python train.py --d_model=160 --norm_place="pre" --qk_norm=false --bias="all" --init_std_down=0.0 --lr=0.00443 --schedule="wsd" --train_tokens=108900000
Each number is 200 + 40 x the weight over its row's rms, rounded and kept within 0 to 999. Layers, rows and columns count from 0. The size before them is the row's rms in percent of the matrix's.

# down: layer 8 MLP down (transposed), 640x160, rms 0.218, rows 500-509, columns 0-159
# up: layer 8 MLP up, 640x160, rms 0.203, rows 501-510, columns 0-159
down500,087,205,134,198,185,217,229,223,197,181,185,169,246,202,195,232,192,246,216,248,221,241,220,229,178,205,153,231,176,179,200,257,194,291,192,234,169,165,233,203,188,244,115,203,186,227,261,142,206,203,67,225,288,251,203,153,194,172,184,417,239,249,206,217,221,194,224,154,168,205,213,195,270,163,153,198,198,139,207,170,197,224,201,210,134,184,190,234,210,164,190,148,185,236,195,185,204,223,208,269,145,232,241,217,190,193,115,205,199,248,167,188,190,213,234,184,159,213,184,223,208,129,225,202,238,212,184,244,256,267,224,206,232,176,226,179,246,258,228,218,233,228,176,233,237,186,224,218,175,197,111,246,225,257,247,219,169,231,255,198,142
up501,101,158,222,215,256,256,200,223,225,224,171,230,128,190,119,212,266,264,182,201,240,253,195,199,264,208,217,190,179,200,207,274,228,254,189,149,163,257,219,213,213,167,253,222,157,175,155,189,187,230,204,239,200,295,196,183,205,103,165,148,226,240,163,228,166,237,278,246,227,214,172,79,195,210,230,235,194,137,174,134,217,177,222,191,179,239,248,220,241,214,208,154,197,208,173,207,228,262,180,230,140,206,227,223,210,202,196,160,230,150,231,119,235,209,235,153,196,90,186,195,277,223,177,244,213,218,224,219,246,243,148,229,174,259,259,257,175,207,168,144,187,110,214,186,220,213,219,178,150,225,205,154,205,185,188,144,210,288,129,157,171
down501,099,143,133,255,155,159,235,218,224,214,220,221,188,112,228,208,201,218,222,205,223,214,220,196,205,205,217,216,247,226,221,141,264,222,205,180,238,194,166,210,98,102,238,224,203,175,209,190,256,221,208,164,216,236,238,201,202,149,200,118,187,261,234,187,253,205,157,181,234,193,229,214,187,240,182,178,145,299,226,231,140,200,176,132,189,172,259,165,192,228,290,266,168,210,194,193,162,176,251,171,217,157,190,243,223,203,162,156,192,197,206,224,206,152,186,185,289,246,132,191,222,255,160,234,237,218,171,164,230,164,208,186,139,285,242,226,186,290,186,172,143,150,189,179,232,173,359,195,182,229,201,243,230,209,173,257,192,169,242,190,248
up502,104,248,199,147,171,197,228,185,185,218,175,276,216,215,205,168,251,187,164,282,181,102,220,227,249,138,208,258,170,185,181,190,131,184,262,250,213,182,142,204,222,130,186,191,252,143,80,203,226,230,186,189,162,183,241,177,185,145,205,183,202,122,208,233,157,251,193,233,232,271,226,172,106,208,265,231,239,215,272,255,183,224,215,246,253,183,193,197,190,200,279,223,171,247,260,210,105,213,157,226,207,266,181,174,184,267,257,147,192,249,250,234,168,150,214,183,165,103,207,239,175,237,173,184,256,193,167,236,155,179,223,254,198,178,152,191,228,170,151,222,242,163,197,199,179,132,236,158,191,190,191,228,219,156,195,253,238,209,209,201,229
down502,097,212,229,170,128,241,277,161,213,192,199,167,221,214,185,164,218,174,133,293,187,212,247,213,210,205,159,190,165,243,228,178,175,206,173,167,190,263,231,201,197,235,275,239,230,165,170,179,328,262,274,205,205,152,222,236,222,190,126,291,213,147,133,172,181,216,244,182,146,231,197,194,200,241,217,161,165,213,196,201,233,124,199,201,258,158,142,197,152,194,185,192,157,173,178,129,224,183,182,214,155,193,311,139,306,189,167,222,222,231,191,112,186,192,215,208,187,238,206,237,233,214,222,252,235,148,181,153,267,196,248,266,179,178,203,196,261,221,186,101,242,227,243,221,231,211,187,174,181,238,209,165,221,178,228,238,201,195,170,141,142
up503,096,159,280,208,116,212,173,213,176,202,189,224,158,239,185,176,206,204,210,210,256,183,170,295,187,207,225,255,173,175,167,159,235,164,274,199,165,251,230,149,256,225,182,273,222,217,214,221,197,175,196,201,202,132,232,184,228,225,231,226,204,197,202,149,276,280,142,180,200,137,150,241,244,187,258,133,231,239,189,220,193,125,220,190,144,204,217,155,145,127,157,169,160,194,274,272,209,224,138,161,199,201,150,264,183,194,231,183,164,190,147,206,185,194,221,190,247,320,216,195,247,200,171,256,244,208,231,194,175,215,197,245,240,227,254,211,159,143,133,157,175,200,191,185,141,235,212,113,228,214,94,187,153,240,240,160,168,141,216,202,219
down503,095,241,205,193,221,222,193,258,175,155,277,276,192,269,161,192,227,186,146,217,179,190,220,234,211,191,235,187,150,157,196,209,265,168,185,220,136,194,212,199,167,195,196,232,221,271,197,168,124,213,294,166,148,185,168,193,175,181,191,205,239,199,270,227,226,168,223,181,244,225,244,171,155,190,271,153,186,184,183,206,241,161,187,173,179,141,147,196,226,149,239,154,263,221,234,249,327,176,175,186,245,226,258,199,176,178,182,249,146,223,233,175,160,254,154,140,257,139,110,165,234,167,308,245,163,189,168,222,259,178,213,282,234,136,172,196,154,216,183,188,231,245,200,156,172,174,203,149,169,245,214,137,139,216,192,194,229,123,218,226,168
up504,083,162,189,229,168,181,257,247,177,184,136,212,238,173,131,203,213,206,240,152,165,213,151,172,219,160,235,230,226,196,246,203,150,187,133,161,212,175,192,201,156,224,218,207,211,232,149,175,205,264,224,268,199,189,193,282,131,252,219,377,207,180,233,178,239,275,163,214,165,192,190,176,211,233,175,152,236,126,208,197,235,216,233,121,184,197,187,183,164,169,150,230,181,227,161,237,227,213,249,124,163,145,245,213,205,69,234,154,215,227,248,247,181,211,210,198,170,210,166,164,269,177,231,175,182,124,160,202,186,221,134,163,242,176,229,202,118,165,152,242,202,191,215,149,216,256,216,155,199,157,233,171,199,184,209,176,134,180,213,160,148
down504,079,179,198,134,179,220,167,204,171,159,220,205,239,166,161,200,206,191,194,212,185,177,206,177,187,157,176,219,201,190,189,158,174,186,178,199,204,184,185,204,191,189,204,178,227,197,199,172,167,203,159,203,223,191,175,172,189,201,191,612,200,165,190,169,214,176,185,203,189,171,210,177,221,175,194,178,188,199,202,203,143,165,214,223,194,209,190,236,184,199,178,201,218,188,188,181,210,171,205,202,164,195,179,195,200,150,171,190,180,210,151,187,203,166,218,194,177,204,190,147,202,178,175,185,209,201,210,187,227,226,207,220,158,182,190,208,222,207,191,143,202,207,193,214,197,194,151,190,209,228,206,167,161,175,193,166,187,216,229,206,110
up505,100,196,191,219,217,242,167,207,289,304,222,270,169,194,183,142,173,222,202,203,160,175,152,151,167,256,188,183,225,203,304,217,204,193,225,185,175,190,220,215,202,264,212,126,216,198,140,241,152,217,217,200,195,160,231,242,240,175,199,182,127,226,206,250,215,193,292,239,201,249,239,202,236,241,219,138,186,192,164,233,223,263,118,173,195,176,186,177,203,237,113,221,173,104,215,181,208,217,194,211,144,165,218,117,95,191,189,160,176,259,219,168,138,165,196,148,149,183,182,223,246,120,182,158,250,202,136,190,220,261,229,191,294,178,217,237,171,189,194,253,186,171,216,250,259,209,231,145,191,175,200,215,246,198,270,144,197,236,155,210,169
down505,092,249,193,224,203,143,166,232,217,185,245,182,148,137,144,252,211,186,194,247,186,240,204,207,192,254,224,215,160,242,225,213,183,212,173,176,219,193,220,204,215,248,285,178,231,244,216,210,225,296,150,148,242,236,149,159,204,233,204,265,170,242,194,225,235,175,170,96,201,165,169,234,157,201,193,280,288,163,250,166,194,212,198,176,235,95,216,151,135,317,164,162,202,139,170,243,222,198,173,167,226,168,222,134,226,220,207,196,230,157,214,129,158,160,215,187,102,207,194,176,215,191,177,135,218,108,187,116,184,187,204,180,193,186,244,221,204,223,231,213,286,211,207,224,175,174,270,225,162,134,173,228,271,211,190,253,186,184,204,190,140
up506,099,299,244,177,152,197,208,184,148,180,157,157,175,233,151,133,144,202,244,152,187,217,211,196,227,190,135,212,183,223,235,212,183,163,209,174,147,226,172,224,276,259,236,221,215,163,285,141,266,205,179,166,204,220,186,188,183,178,192,274,176,183,219,229,242,180,242,157,186,104,154,189,175,217,232,197,207,138,168,260,185,158,237,182,195,321,167,170,185,278,217,212,140,164,209,250,161,192,243,217,204,144,229,195,185,156,200,139,189,247,268,276,209,206,163,129,272,152,146,201,253,191,237,198,179,273,190,253,155,173,164,229,204,198,198,266,204,176,140,217,241,164,146,235,136,233,183,154,128,168,193,230,171,166,226,169,222,193,131,173,228
down506,100,148,179,144,257,130,225,171,134,217,229,125,209,240,177,245,211,245,212,199,222,168,230,183,196,221,230,121,256,181,150,198,257,210,137,158,218,264,251,147,157,161,190,246,211,238,213,241,188,103,247,140,186,211,155,168,209,217,92,168,190,241,182,200,115,213,218,184,186,180,172,205,255,159,233,240,220,243,211,130,252,197,262,218,241,169,205,212,193,179,182,226,217,185,184,183,259,216,208,227,204,98,227,172,242,211,271,148,220,164,172,193,196,236,232,168,200,207,274,169,171,196,321,171,214,187,168,248,223,205,289,193,221,249,202,185,161,188,193,231,209,176,155,179,226,176,204,257,242,209,189,211,230,160,107,196,218,230,258,213,100
up507,105,191,202,182,168,127,213,223,163,277,230,205,239,272,317,177,234,233,180,185,179,126,142,191,280,212,184,223,167,285,244,246,165,206,196,142,179,203,124,183,250,144,222,178,157,199,174,259,161,178,153,127,226,156,154,213,186,236,156,231,217,168,193,182,227,178,204,173,258,185,196,124,209,175,158,171,209,246,147,262,203,197,188,211,180,186,251,223,224,181,142,242,284,208,274,147,170,100,152,162,226,162,123,214,217,197,216,220,192,167,207,223,156,218,189,147,240,153,211,172,129,236,170,191,201,207,213,105,235,204,151,280,173,198,154,201,201,291,272,206,209,231,187,226,189,179,241,175,134,193,163,210,235,207,222,237,164,185,199,180,216
down507,119,184,246,214,221,153,159,131,204,219,242,203,211,243,243,172,152,215,193,245,108,230,216,216,242,159,225,133,197,189,189,165,279,144,190,155,229,178,199,184,149,242,179,157,204,212,194,191,287,273,317,226,158,208,226,209,244,267,165,187,148,137,165,98,190,236,211,189,200,226,216,231,220,244,201,171,162,172,195,172,210,178,137,180,124,202,161,282,232,229,164,184,176,204,226,181,267,221,242,194,198,151,232,292,210,133,228,210,261,206,245,143,222,123,197,169,218,212,232,204,138,217,233,232,192,136,204,244,220,206,201,121,123,162,216,151,195,212,154,139,197,181,154,236,197,257,164,147,170,212,209,198,193,225,252,219,121,239,183,194,249
up508,111,183,203,173,195,217,208,257,184,178,200,195,174,188,147,234,217,229,270,264,261,256,190,198,207,176,229,210,238,262,164,203,206,213,216,179,136,199,133,214,198,172,187,201,230,293,198,130,191,240,213,179,231,235,204,201,227,173,190,196,273,148,227,224,242,202,235,195,189,169,259,221,272,207,141,222,264,228,180,139,248,199,232,190,246,222,277,225,274,138,163,156,181,209,280,166,278,140,213,194,153,241,99,197,216,250,247,137,168,235,129,207,120,226,146,140,166,233,192,250,205,203,154,162,238,258,185,156,230,204,149,188,185,164,182,112,143,247,189,310,207,254,245,239,217,200,204,157,191,164,216,188,129,209,202,160,197,170,151,191,187
down508,107,205,155,203,232,133,193,195,230,251,253,246,182,205,189,248,192,80,188,252,145,169,173,179,171,161,199,165,205,163,185,201,271,247,165,250,184,139,227,121,253,228,227,114,169,211,266,159,272,217,269,227,204,251,217,185,224,225,225,169,170,172,282,170,156,262,234,212,301,179,151,231,227,213,293,195,218,149,276,167,237,225,181,254,224,171,217,147,221,200,167,191,166,171,209,139,196,262,201,177,208,212,204,199,135,165,99,226,177,182,187,160,131,250,222,169,162,223,222,179,165,151,220,217,203,179,127,222,249,179,206,157,271,187,252,253,193,222,211,236,169,255,181,204,173,221,146,173,171,227,160,147,197,195,207,171,183,227,152,219,247
up509,106,207,225,220,137,158,214,280,216,241,190,283,188,255,127,224,202,125,187,191,237,126,215,167,256,166,209,128,185,151,140,224,172,190,178,212,215,170,160,235,256,212,212,251,243,195,189,213,128,206,210,239,214,273,228,190,123,259,199,157,225,211,174,183,175,193,213,166,219,153,216,265,240,243,299,221,192,125,210,170,211,279,180,214,233,187,171,191,244,200,233,187,205,193,235,186,197,174,159,193,252,193,241,191,198,191,206,189,130,177,223,218,184,199,190,181,236,172,238,238,149,111,168,224,162,249,200,273,133,198,210,162,249,180,156,252,126,170,149,181,238,246,93,200,162,145,167,195,184,268,252,239,226,150,201,135,173,120,141,191,195
down509,107,209,262,292,201,194,245,171,135,177,230,255,155,184,214,199,158,220,254,232,242,192,108,197,218,148,226,241,242,178,169,229,226,210,170,240,266,217,218,204,150,211,209,192,191,177,204,205,169,239,156,182,187,229,180,199,181,239,207,164,245,225,207,221,207,206,151,121,281,277,245,181,240,178,211,147,240,111,217,193,215,204,151,262,241,251,205,113,147,301,191,136,236,151,260,176,165,184,173,251,191,239,312,194,229,238,208,238,194,122,223,161,204,201,183,237,156,130,179,212,157,194,188,222,159,187,220,200,177,206,167,176,254,208,179,184,179,188,95,278,175,277,154,274,188,177,162,216,179,253,198,261,196,142,219,189,184,173,199,214,181
up510,101,178,220,211,125,130,104,251,156,234,198,191,265,114,218,198,270,276,185,196,221,216,222,183,175,211,170,209,243,185,190,181,199,248,217,191,250,282,181,131,183,211,142,254,235,183,209,230,242,156,209,224,126,215,194,137,190,163,155,165,145,212,233,194,293,162,243,197,215,165,163,222,150,207,220,242,260,195,259,221,169,137,175,277,183,189,186,233,129,200,217,137,181,199,205,156,137,230,205,219,275,162,186,210,222,193,210,255,195,267,197,181,139,239,191,231,175,234,204,158,222,279,184,222,234,257,187,126,214,174,247,160,195,184,172,180,217,148,177,203,205,91,148,206,196,249,283,163,168,240,226,156,125,168,168,211,169,231,171,190,209